config = dict(
    n_layer=14,
    d_model=96,
    n_head=3,
    n_kv_head=3,
    head_dim=32,
    d_mlp=384,
    vocab_size=8192,
    activation='relu',
    norm='layernorm',
    norm_place='pre',
    norm_eps=1e-05,
    positions='learned',
    qk_norm=True,
    attn_scale=0.177,
    bias='none',
    tie_embeddings=True,
    parallel_block=False,
    init='normal',
    init_std_qkv=0.052,
    init_std_o=0.0645,
    init_std_up=0.0744,
    init_std_down=0.0744,
    optimizer='soap_variant',
    lr=0.0106,
    weight_decay=0.0,
    lr_head=0.00765,
    grad_clip=2.0,
    warmup_steps=135,
    schedule='wsd',
    decay_fraction=1.0,
    decay_shape='linear',
    final_lr_fraction=0.0,
    batch_tokens=32768,
    seq_len=1024,
    doc_mask=True,
    z_loss=0.0001,
    train_tokens=119200000,
    steps=3638,
    dataset='wikipedia_en',
)
Each number is 128 + 24 x the weight over the matrix's rms, rounded and kept within 0 to 255. Layers, rows and columns count from 0. Numbers have three digits each.

# v: layer 3 attention value, 96x96, rms 0.0522, rows 43-95, columns 0-31
# o: layer 3 attention output (transposed), 96x96, rms 0.0643, rows 43-95, columns 0-31
# q: layer 3 attention query, 96x96, rms 0.0526, rows 64-95, columns 0-31
# k: layer 3 attention key, 96x96, rms 0.0518, rows 64-95, columns 0-31
# up: layer 3 MLP up, 384x96, rms 0.0743, rows 0-94, columns 0-31
# down: layer 3 MLP down (transposed), 384x96, rms 0.0739, rows 0-94, columns 0-31
v43:170118089114134138113154114148125133094120165154098156044112160118141118132180134155157184052125
o43:133173192146121067225108090091102134158077056130174157205145125134116155132112144079117125148150
v44:178086137175112143131151120174156073125172062195124091067146116114211164140110089148190140134107
o44:123144126137113115136138108066087142147124148094163104131139109137048132107132119123076070069186
v45:161151138143087122179119143084125118099130144078194099155139086126124174124120129174113143137104
o45:088140133144116097085137101199081102118154112127097140079124145119176100097102156126152124104115
v46:133093092166125152117118133099165118160110145098140137090146199148137113149192093120175164113096
o46:053123144144106164147148120196106121096174123156121127148151121135110162155069153140106177135166
v47:148116110159134118079135148095126149116127149107160123124214190135151121162112141169189169120103
o47:104148148059136146171120102192156134124110115100058109123050101102111151097131073133089138171164
v48:215215130055099175115154168129133064105104122120119098135201102140097123146112129119106143137141
o48:056044156174139088106163091168165184076158182151139123134086154119178147119141142121071132108135
v49:135097160123133090078131136106108118138097177156101090107070197081181134126153158089105063125173
o49:176219107097153092195118130149171121150199082107113092134187118121085123137089137123132142161082
v50:130133131197098132069176165172102128142141138108100122196132165115073115134133151112123133160190
o50:114116139127211165115136143092191137106108145168114107088159058129157172148122123151175170134098
v51:123171125117123124119079154131140157124103198128114189050139192076109116151113088142200142136138
o51:166073118130124150118183121113135089064110157092139094193108103094166158060138178111076131117073
v52:124143105080191107121152175105074140104167120159087142131102157118148164135117178139118114186050
o52:084148174104111152178132088172150127146074179124142161150143083109138087106140075133175141098153
v53:125072110133097106104166134129124194163143082129107110102125131064101156103094086158142106157103
o53:110108143117131153077121088106132109098095149140148187073188104175183096183179145101105182106138
v54:116102103167148110194135084131110130101128105122092124124110103087147117103088117150100147158138
o54:137148139103129093074084169144175152142125160106186168101104121116137147142093112097147096155150
v55:189122102183108157097161109110116155173167124101157170107126099102092146090201128099117108084077
o55:132103196096177099133097123131149069126099152167112092123136141121190078171063110104138163143156
v56:096169076101127110131114186119165130109126146094091123143070155185193143101151048167074127093118
o56:129127143109138130086122113137088150150140065123091117085172148075100078173141176150176189166135
v57:126125162151113103132085110146138091108071101123130143131091146153112087098130081096133097142118
o57:124136082086127134125151120121124171115095142135129137103142114067100179154117185136121156176115
v58:098107141161104084095164129076085114115138129097132141177117160117127055111148172100055170107110
o58:161196108046153160116140130125193144150180109175134117105135182162139201069104127155136179155144
v59:129095182177129125186137100147123163124127116099104136200156111070137061088137089147118151201109
o59:157162078110131156003145206085173086103102167159144086086122118198103197128066133087144162086100
v60:084146152138118094107129102153179191089093120084148122138108168169132164148100132062155083110120
o60:122084110155096168212143139109107091133127119120167092142128090054114144094082124118126179163121
v61:188127127121086108120164125105099158157143138130100142169089144149148124154119121154160207129122
o61:132155156146181125137085177152144094083157173110187095088166161114089151054124110149153106137182
v62:084205175165092106151121153136123150117167188148168055058100129060127133143094120154087101150175
o62:196128134079160073117170143132134097079140038093100137149140101124149147158135126040179120094102
v63:196085148120055164175142117081149044111096097111163150042140150172097095178123140095117126151098
o63:079120137171128032096111170157133205139113126137107130109115122108132172110146118143159132081169
q64:150136143135093156085128092116118100121113137159136105120125112149099126139137138114131106118169
k64:124147132146115140143106128138128113149130143134111135134115125126121108108112103139136152087112
q65:135107102126094099091154123087151102143129167138118116149130139146093105101129128103077117139085
k65:127103111120132118112123129141132107130126161113147107149130126156089116117114138123123122152144
q66:117119119151152100151077141139102126132130142127140138111139115159185117117126139183143132111145
k66:092117134132099126088120126126119123110119158135123143124115106118106116120110118135099130128109
q67:109120114130179124170118160124102139106135127137138121120144137120173131149111119145137134130115
k67:124141133136135140154125138104159123140138136157121147130132148139114128135111124129135166144143
q68:111112120150102112144152134135190102133149150115128107112136122136152134099107136133103140132115
k68:104093104121111112088126122120125116091146139101124115121132109137124118123100151110109085131111
q69:131172119134142152120122134153145100134108134138114124091129126135111111124149113119143126112139
k69:155133137101121153086111124131096122143084115128133151105151113135134153146194100115129103138129
q70:117100176154117123122117119141147129105112152164114112087108115174141159109127132135104114108205
k70:072073153136147162139159137150137141110108161136128117118123140116148120143127127143104125098150
q71:112110127142120077112124143141129127110098162162142135148141133151151153107137126159097100079164
k71:112143117082134144116166124148177099109121147160121133128136149153102131111132114095094140113134
q72:153138123089158108140130135135086156106146085112106135134115139135140147153120112148143134150143
k72:128132114144129139178141095117148095150153130127136120137125146141100115139102134128142158150120
q73:123089157117118152141136113144125152117132136130124136155122140131150139106134158134121118140146
k73:132121132128177107134125144124127136112128117132110109094094139141144140109147128133137150127142
q74:137146120130146100112124148116114134109142144130136112114141129145143143129121150122157121122139
k74:109133098140110091161123124090135133131161098141119132138118142138136114130121134132107153157152
q75:123131096094102160074147109124094118115114114113142124156131150109072131112108158103118148182127
k75:139127108160112129165136117101127118134133135137132127149127173144111131128121156146133124136166
q76:171141108111142115118124114111081143140107100136134154145147138128127140131103137130131138152094
k76:140145146145141127119123122139123123151146100139130146116129112142140145140138119145138120138095
q77:125120104151133121135113113146148137137118131148152121091129096156163158103145107127135106110174
k77:115113097166132123110117130149113113156129127113144114138127158163117153132136115139119099113119
q78:100110110140176144171164166158155128137131109116111092121122161099158110162130082125130131117091
k78:141145109124138151148146111135141114158133131116148133134139113118123137121111120111168127142111
q79:092114077118134137133175140135114115130103116122140097126157179085154116163152095127123142141066
k79:135160124155110134136148113146150131163120119115139129130156140090115153143122130116158109142106
q80:121151140122146148130126136150104122122105117116105115133106115086116134120133130128103126118132
k80:137141116123116103131132116132111122129143136127139124150118129152126137095108148125136099108131
q81:121116158130101124155154132126152134111150148130112112147104120118133132123141121111123137109130
k81:120126116159126130112104125154136103147120151122135111143133137158104150107122104126098117111144
q82:143139123113146150114112124144122148137100107145115142133123148121124141119136117135112116125146
k82:137123117107117107117138130113109123124129105133109134116122140143125138128132128099142127121104
q83:136146146116097099115130114133109109118145119122122150127137121144145143110117143144124142133157
k83:135139146140109151144157099124152127128161118146109158109111147102164139131130137131128125118100
q84:165167151124117169116112095128154118133121101095127118132118121108075118156132119117140120100107
k84:141162130122153121107122121143111141134139125124117139161114089144144118140114123106143170110102
q85:144121134126105139098106121128183134125122142131155126103118126133110146134127132125142124118144
k85:124121118129125117089142131139159141108138144124116137145111126117119154118117156104131148107125
q86:104114130135133125124110121105124142140110126132128106126130097132136117145153123091128111112139
k86:124137141130126137127115111107149122151131094131130136133143120156127121142137134149126170161129
q87:159184090121132151082133130133122114112098110122145120108148130083073127133117130134144133144084
k87:153140118100125121070135136127115127127107092143131138123155124125129177121153133104149107154100
q88:119105117140164101182120133163142148140125146128153132116104121153160148122132122142157142104150
k88:133114117140136120163122137146115122132130171126145116145093136133115114119136117137119107130190
q89:116139126123126111166153168115126128131134150093094115154112144082118103133142114111111173120051
k89:136115162117121115091143117145132105128133134128125130145104104140119135134140140112112129146137
q90:111098090139132175139167133107134109158124123099125109161135153091119063160117112125117140148030
k90:134120149130093124117130114093140117117139147117129162139116106126116121130095157129148137144116
q91:140143114094123081120132129110109132101141129138101169141133132146129150096122133121111132148139
k91:154135128118136133151134136129138108147126139148121122127157163159143143131155147127113136124127
q92:131135107126147148065101117144085162111104075110136148131146129160108140104102164134133098175169
k92:141128106163147130136156129113125154122134114129126124144137135120158115131125148146136126102113
q93:121127127122103150118148106108152097127134157144131104120138144126126128147157128091123138135126
k93:127132121120118116160118118121096143145126111120112118097120132094151132118134109107131116133127
q94:118124111132152122152109151121131142136115145122131106106131113137170127142156113127149114098127
k94:138141121157121095144135126117124150135160106086130116132109114122138132150122149128117138134127
q95:112091144169114133126146101124146135125137141166157108146127144128146136124134143109139123118150
k95:118116130154125106137097170119126126134097123142126109137154142121129120112136113152105127106154
v64:122168084142126101127120130117131143115120125148144154133137131174119139101144137149138129161177
o64:131119152135128156140157128121131120129154119137100108124128118111126116150115107121142131109101
v65:141153200125108109125136121108131093122142116128101122123119132130144143145125143140121099142116
o65:123116104119132117135134133139112150155114132131129112132119137121126127121128133131117141133153
v66:131130128151156140121121143120113111122135111088137101124127126114119133128099110108127111094143
o66:134138114097148138133123117119132114129125135137133152115148113135143130112147134143138145137118
v67:127125133150106127139124137136132119133124099125113145143133122147093111144133138122122128134124
o67:144122146111123121115133114123123129116114131124123134113108110106129131137137130125141108122118
v68:125164097156158115146129138123121125125144084118116118122122112131129106151126138141150121149142
o68:112120118120104161126127131122134118122135170144136130133137144121104137116128110149116140124119
v69:122155117104114106121123114160133131131133104120129127100089128130138099133149126124147110124159
o69:122098116133156135117140150110109134118137126131141124162143141141119136113121121131130140137126
v70:140135147127107133123175126125136136123120107152143111104147105128110125131110129129133146123138
o70:122111125125125138133084118139117143114150152130120129144126119124123140120127128119132120140118
v71:111117142136103145144131100140133140141145136125154131130103138121128147154141133125129115119141
o71:128136114119152115107127140104101163114117121121126135139133115131123139108130137123145129136130
v72:141142135092149112133113144125147105129113141134102117133129113139130132138125100125135126153132
o72:136141143149136140112165103133112145140117112122120143124110141112120139145140152126119129122127
v73:155152120112163145108128126119105121165117126116141168125124105125094127125123137137156131148118
o73:129119125127091130147126109119136121114129107144113092121146145121130127128110134104135121121121
v74:145137119167143131123151141104112125091153151121143135127130125145104115139121153171138128107095
o74:148141144126105136124120133134146123167122119129114123135122117118140134152118121113132131147127
v75:114135152135103141113130103123131125124125118140130141122144107113095122127125131132096138152132
o75:130133121124124117135151127145133133132120123133134116122121122126152124120132129135138123129128
v76:133176154119113142145142148111114158137136132130128148127136142133107143127128131136137114114126
o76:140092115129132127122128123135132119120122122132127125129129123122132119125133138133131128144119
v77:079153122114138134137134150105143155158131132114141121139132110143120110141141134122119125112108
o77:149136126129113116112129121135117100109133114131112138110128129125135138114121127133140122134124
v78:104102132166117126131095106146130112096153145113107144154124161111131125124114129136117141117124
o78:150133147098134127114150147125136135149106119146152125112127125138136136156141124103110111133129
v79:121155111142130153121135133123132145133111132121138147138138127133087109118116125153143126149113
o79:135109134126119113110104136127127116106133142137114109113113129131126142128127141111121109108123
v80:140130102104124161129092128121125142121141111150138110116129115125135141119147135134138129115135
o80:106123132144146139141136140119130124142144131124128131147138145134128123112115115121136137144137
v81:117152130101124107127131107146132128120116132139141124120125130110128136143121135110129104150106
o81:143123132146143128118145135136132146126108104136102124130131128130138130134126138142117134127148
v82:158117145136140074140139131123160102156113103136097122125132105124138121143135119138127127134128
o82:124137119140104147138138135160136130123145157118134122128111148134128136131139131131120144131134
v83:117141145109110093113128134127156129153112105155097119146131138119159118148122122128129127151118
o83:113129126128134116153129147131116136095149139111136116112117145132115135100129139138127135105144
v84:124135151140128130117134114109135124141138151136098122144126137124120119133120142130093140108097
o84:145112126127106124129127129141120134115107117134163107104119136122126130117129134145116115140130
v85:111140095124136117116097131117156138152146146115126170136146136128120136125125117134145120137117
o85:157143140128138103116162120120111120137088097132109133102119137117137137155141135122111118116119
v86:107164113092115139124112132134147078124109148082127124126131156116127107125126119123131158140117
o86:142127142131140122135135108123115147124120120153115132119136118140130138144129135114127121116145
v87:110091149156150143125118111141113140126115145130132155086130128110117116125129128155126129138147
o87:126139129097110142131135130126136134128140108121140147147136133134132125142125123112146122130129
v88:132140098115139099123125131160152109133127154097103123117106126111120131161133111119127153135108
o88:133134142137112115137126124130120119138132130143117122117132132150163121118131115136108124112136
v89:119131146131156134149108134142129096114110115117147129106112115132151133136121122123140116145108
o89:150152132125124126132141129131127144139130141152105131136145134142124136127128131124149120117146
v90:105104110128140136129129115147106139111146103116135103144142161113141130120133136095136125134142
o90:128139107111127121107123127107118110131102137132136121107119113105117127114128137129116136127111
v91:129116121104134126116148121126114129148124116137142132126149118157088124147111150124131128126145
o91:127121111129122109120121126139137122115134127146114120117120131128147123110143128124126139131122
v92:142126105159124133123108152120115130122117134135136129133123157120124140091143122123147109137133
o92:111117142124143139142113116117140111125151139120126138155125120131120123159116123113129126114126
v93:146105096103120109142128113115165104147151087141110134116151129140116128146142124131142144138140
o93:126132148144121133131144122104120135130108157112113111117107111096145117121128135125110147124096
v94:163157126142115129118134136133124096108097134129139117122124140140120132113116100129120134149150
o94:130104155137119141120100098138123149131130123138124117137130115112112136158128139109122117117112
v95:138119098120147135116130130157128151146115126148129111132127115146129127129125138122130137151140
o95:117138145136118118141119132107151114119144133115123126111128118132113123110119124131138127107124
up0:179145091131139136107137162119128126181139106164136096105124160128119124119105161127133085121156
down0:095139130136142134143134125147142117082129137106132133148113124119116138096118117130137121110102
up1:115127107137104110102189114110099179141105114137152092182139127123124119153172137123131133107122
down1:149131109131113145134101084121118107102128145121156152136116107139130118106101140099120149117114
up2:117130149148112129194134113135137112153149120132084103143082120157077116112142132127125132163126
down2:116137153105126125134128111145135164127136151118111123147162134101139115162141128156133151118077
up3:138116121136134161124143118121097082092116158124147125146156170135174120134135123069142137115128
down3:148113130143160092130134095092101128135092139096112134094116135127137124106127132104131142114134
up4:147142093125124117181126098143147120133130132119090141146092118133122110095118102107141170160140
down4:110115100130129141137101126069119128143130133085137105111117161137135168127154145111080096143148
up5:088112111119103138096125161125102146087150141148153152096148124111138128174117120167165151136138
down5:075104150175152143083137131126181104078176146139158142116146132150124129132106117127142126132161
up6:188167129163084137150114132137131101143149116150133144113141154131116102157115117129106131121128
down6:186114118158107171146160145143117133120098150152120176133104136147103117130175106109156098091132
up7:118108105090103134146171106118081109134176149112124072129094115131131108131114133127082166163112
down7:126147112138150178117133121133159091080118169159130104137069125107092181077127161156145122177128
up8:124105142201167134158145127103128141112103123144088152163154134121134173121134122147121085112094
down8:129128116158081146145121138105139110151085124136109099088148136161091154118133137159128138109149
up9:143152143129150136097127128115111122145136134127134153117170104150152119143090140133107139127126
down9:153146129142113128132148145150147123148131136138128126131151127137134124157135153127123134124119
up10:099142139157114112145115100147129104110150160132137128096107157171145131113091098132094123139158
down10:135077164105150124083162100149118126179123103161125164133138080132142073103160161133133145138156
up11:163155130117130109101099132132134112175130110083108158112159134119139100140121130102173139159129
down11:127116161103131117169136120122084127168111140117131128116105067139152137156183124113173138166129
up12:067105147186124106185101126129122173089170146129116142175117113088068125098168134129084118115138
down12:159143149087158174089130165137115143151154147108112177150110121135117104126126188142141153149107
up13:110162135145124128164092123126137109128139098118165116157151107174092141154125111143123137143133
down13:125146093144115111152113153149090122120159146122150126105154156103164124164153123130144128125124
up14:121154123109124100133108137155105182150136104139094108095143162098152141100142124162110110161153
down14:086125150103133129153115120104110119126169118112105153122095140136095101126134136106138126127129
up15:165138124110124143131098117172157131131124064096108149161151112159088117136153079141161143199120
down15:093127108137124129135133154120083092115107129141153097073117141119089144126096103117116106118167
up16:163138105107122159101138174151108130153161116154135126094105163136147151099147103133108159121088
down16:122135140149144141128122126144139146096093121117122137149110117138090136125152151110188138100151
up17:126151142130094099068119109128091153094140135124120142131134119133146116135155108122141098079129
down17:123128137139149141116145164117130114093150135115143125098102149131122122120166111127131140156108
up18:114117160096089153192169085139117152155158132146130158136097100153118149114130141143118099114163
down18:093138130146159097070132128138134117121127153119156127134124139122145131168151137123147161113117
up19:099139117118122095120113117141158165145128150120127120117096102139128164098091129090117123098130
down19:134131093135161138155156136148161119147153136151129122145173166154130153138135106143095154128110
up20:119113120090085108144130100145190130148109132110111141152107096110123149155128110083143154148135
down20:137132176123107133119151125103138138073128189118124146133116097155142116142157071133116126066090
up21:121150131131138145143085112104154146123084126142137132142166115157123124102095133096115136134155
down21:157136153120101149142133128151124135171135129132139144096153127136132140129173132128136113101128
up22:094149140128151129171078142122183111116122117158123067088144142141097123149112117111097111164123
down22:126140154090143121132196176158130137103133127149118106122123142124105112089143133129119060149154
up23:135119151132081121139165097134113129126111164150088134161153110127101133172134147103129126139142
down23:123139138133127088163096117103077161146172147133151102104102173185134126129125113107157134137091
up24:112140130151115146159143093099132087130132149152152080117099131127130141133121122126095096140139
down24:138157113098113134137160103142135095120149150096152125144093140094190129124116134123106110116132
up25:091163151129089128147077066121145138139113100154133118142143180158105112110121127150144111122175
down25:127130131159161152134116142135135104114159136140146120146126133152131145109123111142104132137122
up26:121092125095114143168110089176159127172123159172097133099123151118179094136143142104130130111125
down26:101124142101137108110157165120136081117156146135139106124131117144123133137152160077098158104122
up27:147110126107093082133166136097092162120162107139154134115170123146116119135120072109122103140065
down27:089162116099150137119121129124106158111107120155160116071137168163128143126134123130081095180115
up28:095118094110095138131146140143134139134138159112140144124128154115101161095113133104116119122159
down28:126153082099152134119131126181171131078083126069088105157120124131112120165136105143101096180176
up29:137135126170133115103143167109113083131165124161103138155175119159138133159119148140118116117137
down29:062136127107109117122141130148170139131146134098118124144144108145115143116155117113146117134099
up30:124127137068082148147143145093124059154143111137137125080144146120127138116087140127130169159134
down30:134140084144131127137101086085150122096093146123122142180113076111132133135117113145149124143117
up31:127100153103124152143120081145128110101130109140112128124154120111130129173107121109114085120115
down31:144120139112092130131147106158108119157159133118117080160098108110140133141093124125143115113082
up32:144145109158141086110132189137139119142130118168121105094175133087178140112100122148153117143100
down32:146133148148152134125155144132137126095134160122125120157107135126132104120154117123106140117113
up33:106153123112102141130101116120159108110112144125113152124126130173111126097159140131118130133130
down33:132121113111117116138134116134082139139124092111131110118091139097142131152114104107138124111102
up34:118136146128134136105099130153139162154100125084126122156164105111157131154116108146105095094116
down34:127099156091096135131157114148129121144166134097135148126124119112176120062124144128141176126127
up35:160133116106109101126134139157171102140157136153104145105153169132100151120146101101094112165077
down35:150108128142098128119152095151165090134117062107116138120137141113129140137163098156125114143117
up36:136169116109051101108115122172128118108168147144127104141112147104147090076143098123107110139133
down36:113109107126145132112157104167152133156170107145109133136124136140107083141122101137122106165094
up37:106120107132159114101107131137101080068104148150106142141101113103130108146111126086151092105116
down37:146140132078193092117117135137132117178128071129137118087103115125085120116141120134074117099126
up38:132150087104169123161115163112090122121141169124112098128166105055129106112142124102129147137113
down38:132109138126114099128116138125101136134156126170141134100091138129050143118136145152121114138131
up39:114185086131133150156139119128148183146085172131149098098136120113107132077153125148080128113140
down39:129116167145169127150134145131148123131132162149152133132118121138121154126129125128157109114150
up40:142147121159111156151148104100112101149129114125146104153108114154121093163104123140109145170150
down40:143145098125128145095135153120143089156125133093137085166105184106134120131115098123112103129103
up41:155151086129154139169094122121119093167155133157133192127125128127135137143142087123123100164130
down41:161127107094137063137128133136060137166151125159128123106099116076126129098146044132089113162147
up42:145137070123152157108159171102183119137094101163101139136110110140113152114078129107118110121126
down42:094150162156140099125098137150143079128140135076090172134146121104167097095148121118155110141112
up43:085113111108080147155122060162108124117100121121104144119148119129123100130170128152123105178109
down43:129111141149124165112144102084146112101160146081146129143122125119099147057126107191184189116102
up44:114138125113155138133137125140113148122114109146113152128129150146145156111122138121118130145130
down44:140132128131132114142127135121138148117112123104137125109130133117131128156150134117120117131138
up45:135161160153135156109150106080112130108069093151084103117163094117134097183124129122168116103102
down45:130174078166135152143112124156126059100097169168139078128157223156085177096138159095114147133149
up46:100145108125102119130091108173167114123137175138110122084110144164095148105110116110124153098148
down46:138152150116118107153164109127136130125120135148140149134098133087145125129116138140149165102099
up47:131102094113098124126111105138096078134146115154105139127104130114110140153118091136142138126109
down47:118130128103159162160146118125138145113138119163101115140141131204112106123133124118122104085134
up48:122182095191140140099066123085188113126145162184128153136143143125104125158180129135109078146124
down48:113169109144130088141097155094123161187096084202103106119167149090122080143112134171167105159130
up49:110108129174126161179096096082125146111154162113169092134143109149141119152118121170091139143136
down49:161104099141144123122140114099154114159180114178143122132091168154134141169117123122175086136156
up50:100142083168142141140097167124134131138114166154123098117133114162082144156128091109123111147165
down50:214157183116146158133148139125102101175130093166119102119159084115118123107147116124147127140134
up51:122146127148150124133143081105120121129178139144156145108166131126142104109147114126120155178143
down51:140115114111155149098102136102129122146095143110131134123158116109113112116194121106103159128137
up52:154139115124091086129121118111112123130155123141115135160168170122098069137139125114115141180113
down52:175158113083132085131150154163160162156169120134118112110138120164158150168144135128118133116150
up53:113138096121133117133147124159097126067106133133158154127135137129153135127129088146126135148114
down53:102141168084103111100147117173134173074085098092104136089107143168102071105176154128068182117139
up54:149134127105122104126125118150150136120125093150111111136091111120099106099120086099109093160168
down54:155123142090147136145104151088141136150149115130157131139111138139154119121123137110158120149138
up55:109176109169103162164149112122122198158171141110122125094117134129082122087128103121094093161149
down55:131110145152128118137129120094139137121111146160089134083159132145131117058115162148151167079108
up56:148102130133135177157135123132177076159119119107121137151129134109126126138136141107133128094112
down56:108123118117135094100118115124090175128134087104108092127156097130146120122156144163179129147121
up57:089100114134119136118171117113124134110119145111149112193174129124092099131126167120063140137112
down57:142133154153102120132136131116135114127132133143159112114132147105152149110097153132140130102147
up58:144176143098159143165112095148122084133165109102146123132135095139116135110095136124099153144112
down58:123135120161137137112133135129148123133108134159122122134119146141131154154160109134140159116147
up59:148148086079126098158146118140128139175146062138115153137119126140143121152153111143169145188101
down59:140109171174120152073148152131161111084097112117117122127137087123126144115130152122168150113136
up60:155141112112145083081118164116108109137159123153085150114118166131136120128095083171143089127059
down60:143083126197099184132082129097085103134120094133177088111140124103095172091100113144089175087114
up61:121138144143112117107066117146112116154152137148119079125081155107168129117101163133165104138138
down61:110129128126100128164103081112125143142138124115133131161092084083177114110108136124134154130116
up62:116109139145134169143126126161147146115163133155145120145154134119134145154167104156116139112121
down62:121105093126135121119143159121123133093121120120123108120117135114126143136095101111146148128116
up63:161104155110104067106134138171095103136113078125107131190099127124117137135116130094131144125155
down63:110155132159131138136128162130152147105125095123155120094134118130144143137121115103120162106121
up64:142135077146149132100145152079132144093113126113152124164120120136087111136167123099139128108083
down64:144147163126085151087175122127114122119148109148123100113132103162107162130153120125094100086127
up65:117132146139125126124096146162125138128159121118119097122082149162116104141114107111154111136108
down65:157129099119133133123126148119102140161141148132104160119112149169164121123132125091136132132140
up66:129129094157099101083123120155141110129135137148061135100124177127156151113117100153091113109143
down66:099150095119158162118078107088152148128132052113137100116126199146158124113099107105108119131123
up67:141109132125137138130132116160131134118124128118130140122153145142192154115162134113145097125111
down67:155140150103113133131151151127152131114147151116131140140095117122141095126136104105130120134111
up68:115126103113105087149117109159125176136141109081150113163143176149107153115133141116147091130116
down68:143140131157142148149139128113127097077154136149097115122100131122117092129127107127127121144114
up69:191137087079144150149138126135141140167111122156072148134120116082155170141188094138116143132128
down69:113085150114078132153106104124122095117098133104155130157123130128137142069103078137137138108070
up70:134125089095116140093113136145130096128112119119163135086130121164109134172127077113170125109131
down70:110118113133137129100099098124122133141140117099130125167124117158152104133091167105136111144122
up71:161128112141131148113137106120114112128121083121124119142125136130119143104114169104131139124122
down71:137122121119115120131118152110168086127117129142112120118107124141098151096146137146115119108093
up72:165135121121089126145140127135111133140155123126127125124151150115123110095125151084157137095095
down72:146131119091139148105136133148114129178121107088146113148127173122141136149141133164120156132101
up73:129094139166112134139127151147114090110126119111111097129108119141139143102124136144097162133124
down73:149107115133138146104143164123110138155119128103134100088117150154088109129154167096140131119119
up74:124124117102123124128140131133133148144128100143139135139146108154127138101120118143122130137133
down74:135138124142139109116136113128129138135145106095112127122128124141132126154142134116093118118137
up75:110125136158143147126129158164126138126198128114126113110101158118137115124101122104098159167118
down75:134137124127113143108148162126138135126122131151125104135137153161069127084146141137115154125131
up76:111103088127109158172170130154145114146175144137137107141087146126133118109126147139125132136127
down76:110130128130106152141159132125146124125121112168148146128096139123149115087134157151136128116091
up77:152122119169136139115167160119110124131179145132128137134128145136182153126133131120118136072085
down77:124110133146155149116175142124168103109124139138123103128116121118101142108135112131126153124111
up78:144167157076071145177184148172145122136116171210089115108099080130128094195171133143116141119145
down78:110172113084057104154173096146102194144130180180147153130119104102108096137117062064076115070105
up79:130193127158134131178139141119106124137128100143096130136147118129155127156150116141091166101094
down79:114101094132155136136106161119149116129146130156142113142135122181124128135107129136084137148128
up80:116125120146155101098127129146133115126128121148133109102110137145106132109117099113129122139083
down80:154144117126122129170120112132139136120127122102117130144144158104119119161141119154156136108136
up81:159107113097123121173117119096097135142131155118077120119125140113122066132118132092136128142167
down81:094132129143131122112132083130132130160120087135127131118122116138144127111114141168179130173144
up82:124166140155130146111082113138166133139138185131138157105158088174085083142150090136126094115126
down82:104135124115163153093107113130125096085133097111129089140113100118136125084126116132114160164113
up83:102126102114083106157137116119140135152112110183116068121149119126133170086144078140120104127110
down83:154087122131113071171150091144105107156131123166126110115119165153130171139090124150161124120110
up84:149151125121136131106145157107135119117131149136143159127135145112161131141139137107105143124134
down84:114115135122111148144106121152136110126129131130105132150140108146102140108135125129154128121115
up85:116125148084126133071150122176104087156125154155109172122111073128096148110115136117095105120143
down85:103162168138099109149144106126135143116172182092188102130137080119141150084112085124116158106096
up86:100102084181133098108174152112096154139148115113096094155098131085168097118138144114138131191140
down86:166150089122132129140115144117127133150150143100163111154126178126122154190091149135134127127148
up87:136125151149128142163102117130132075139138130104124112085115149156152086113121095147105184177094
down87:128143131126108150150167107112133090139117171134134121126111124120097100137144140121123125141122
up88:161155107118104164165200092151181130101127102134087146133118128070142131131186120124139123130135
down88:159149144140139054067122087124063122079135092082141178135116057140086192140146150122154138132202
up89:104096154111130067101134106122127130114157096157112145112138183112140128119121148113147104131135
down89:150153133100176107122148115141141133127136094165103105132121097163119128129156154092151154136137
up90:104137124173085124161133139164112114126180156142104112158143146140103144152123145117147106123104
down90:139159131143131154109120110138120092146097101118135126139139130092118148093129085139099157120099
up91:113106110155153101105150179075125141081148116169105104095135097083178115133152149108141146130120
down91:149125092098113080140120142117141107158119116132147111146160135117150126175161162092181100122165
up92:161077106114108109126170114124116143112118150131153097122169114095151103167151180139129157132132
down92:111135143160155118155122154117145136126090120141130153136114094142133114127102141108131110128086
up93:141168094136111148104130138146136102100119124153116152102138107110126122099163126098130144157150
down93:139098097141081107110109143128156126108105194123172144156166160127096120129110138145155076130168
up94:125047153143174137119134152090120127097116107115118081138103115079177114117099163126110154153113
down94:158128152151151138074178120105125120064092152089148126100118131116123148124157087120107129116131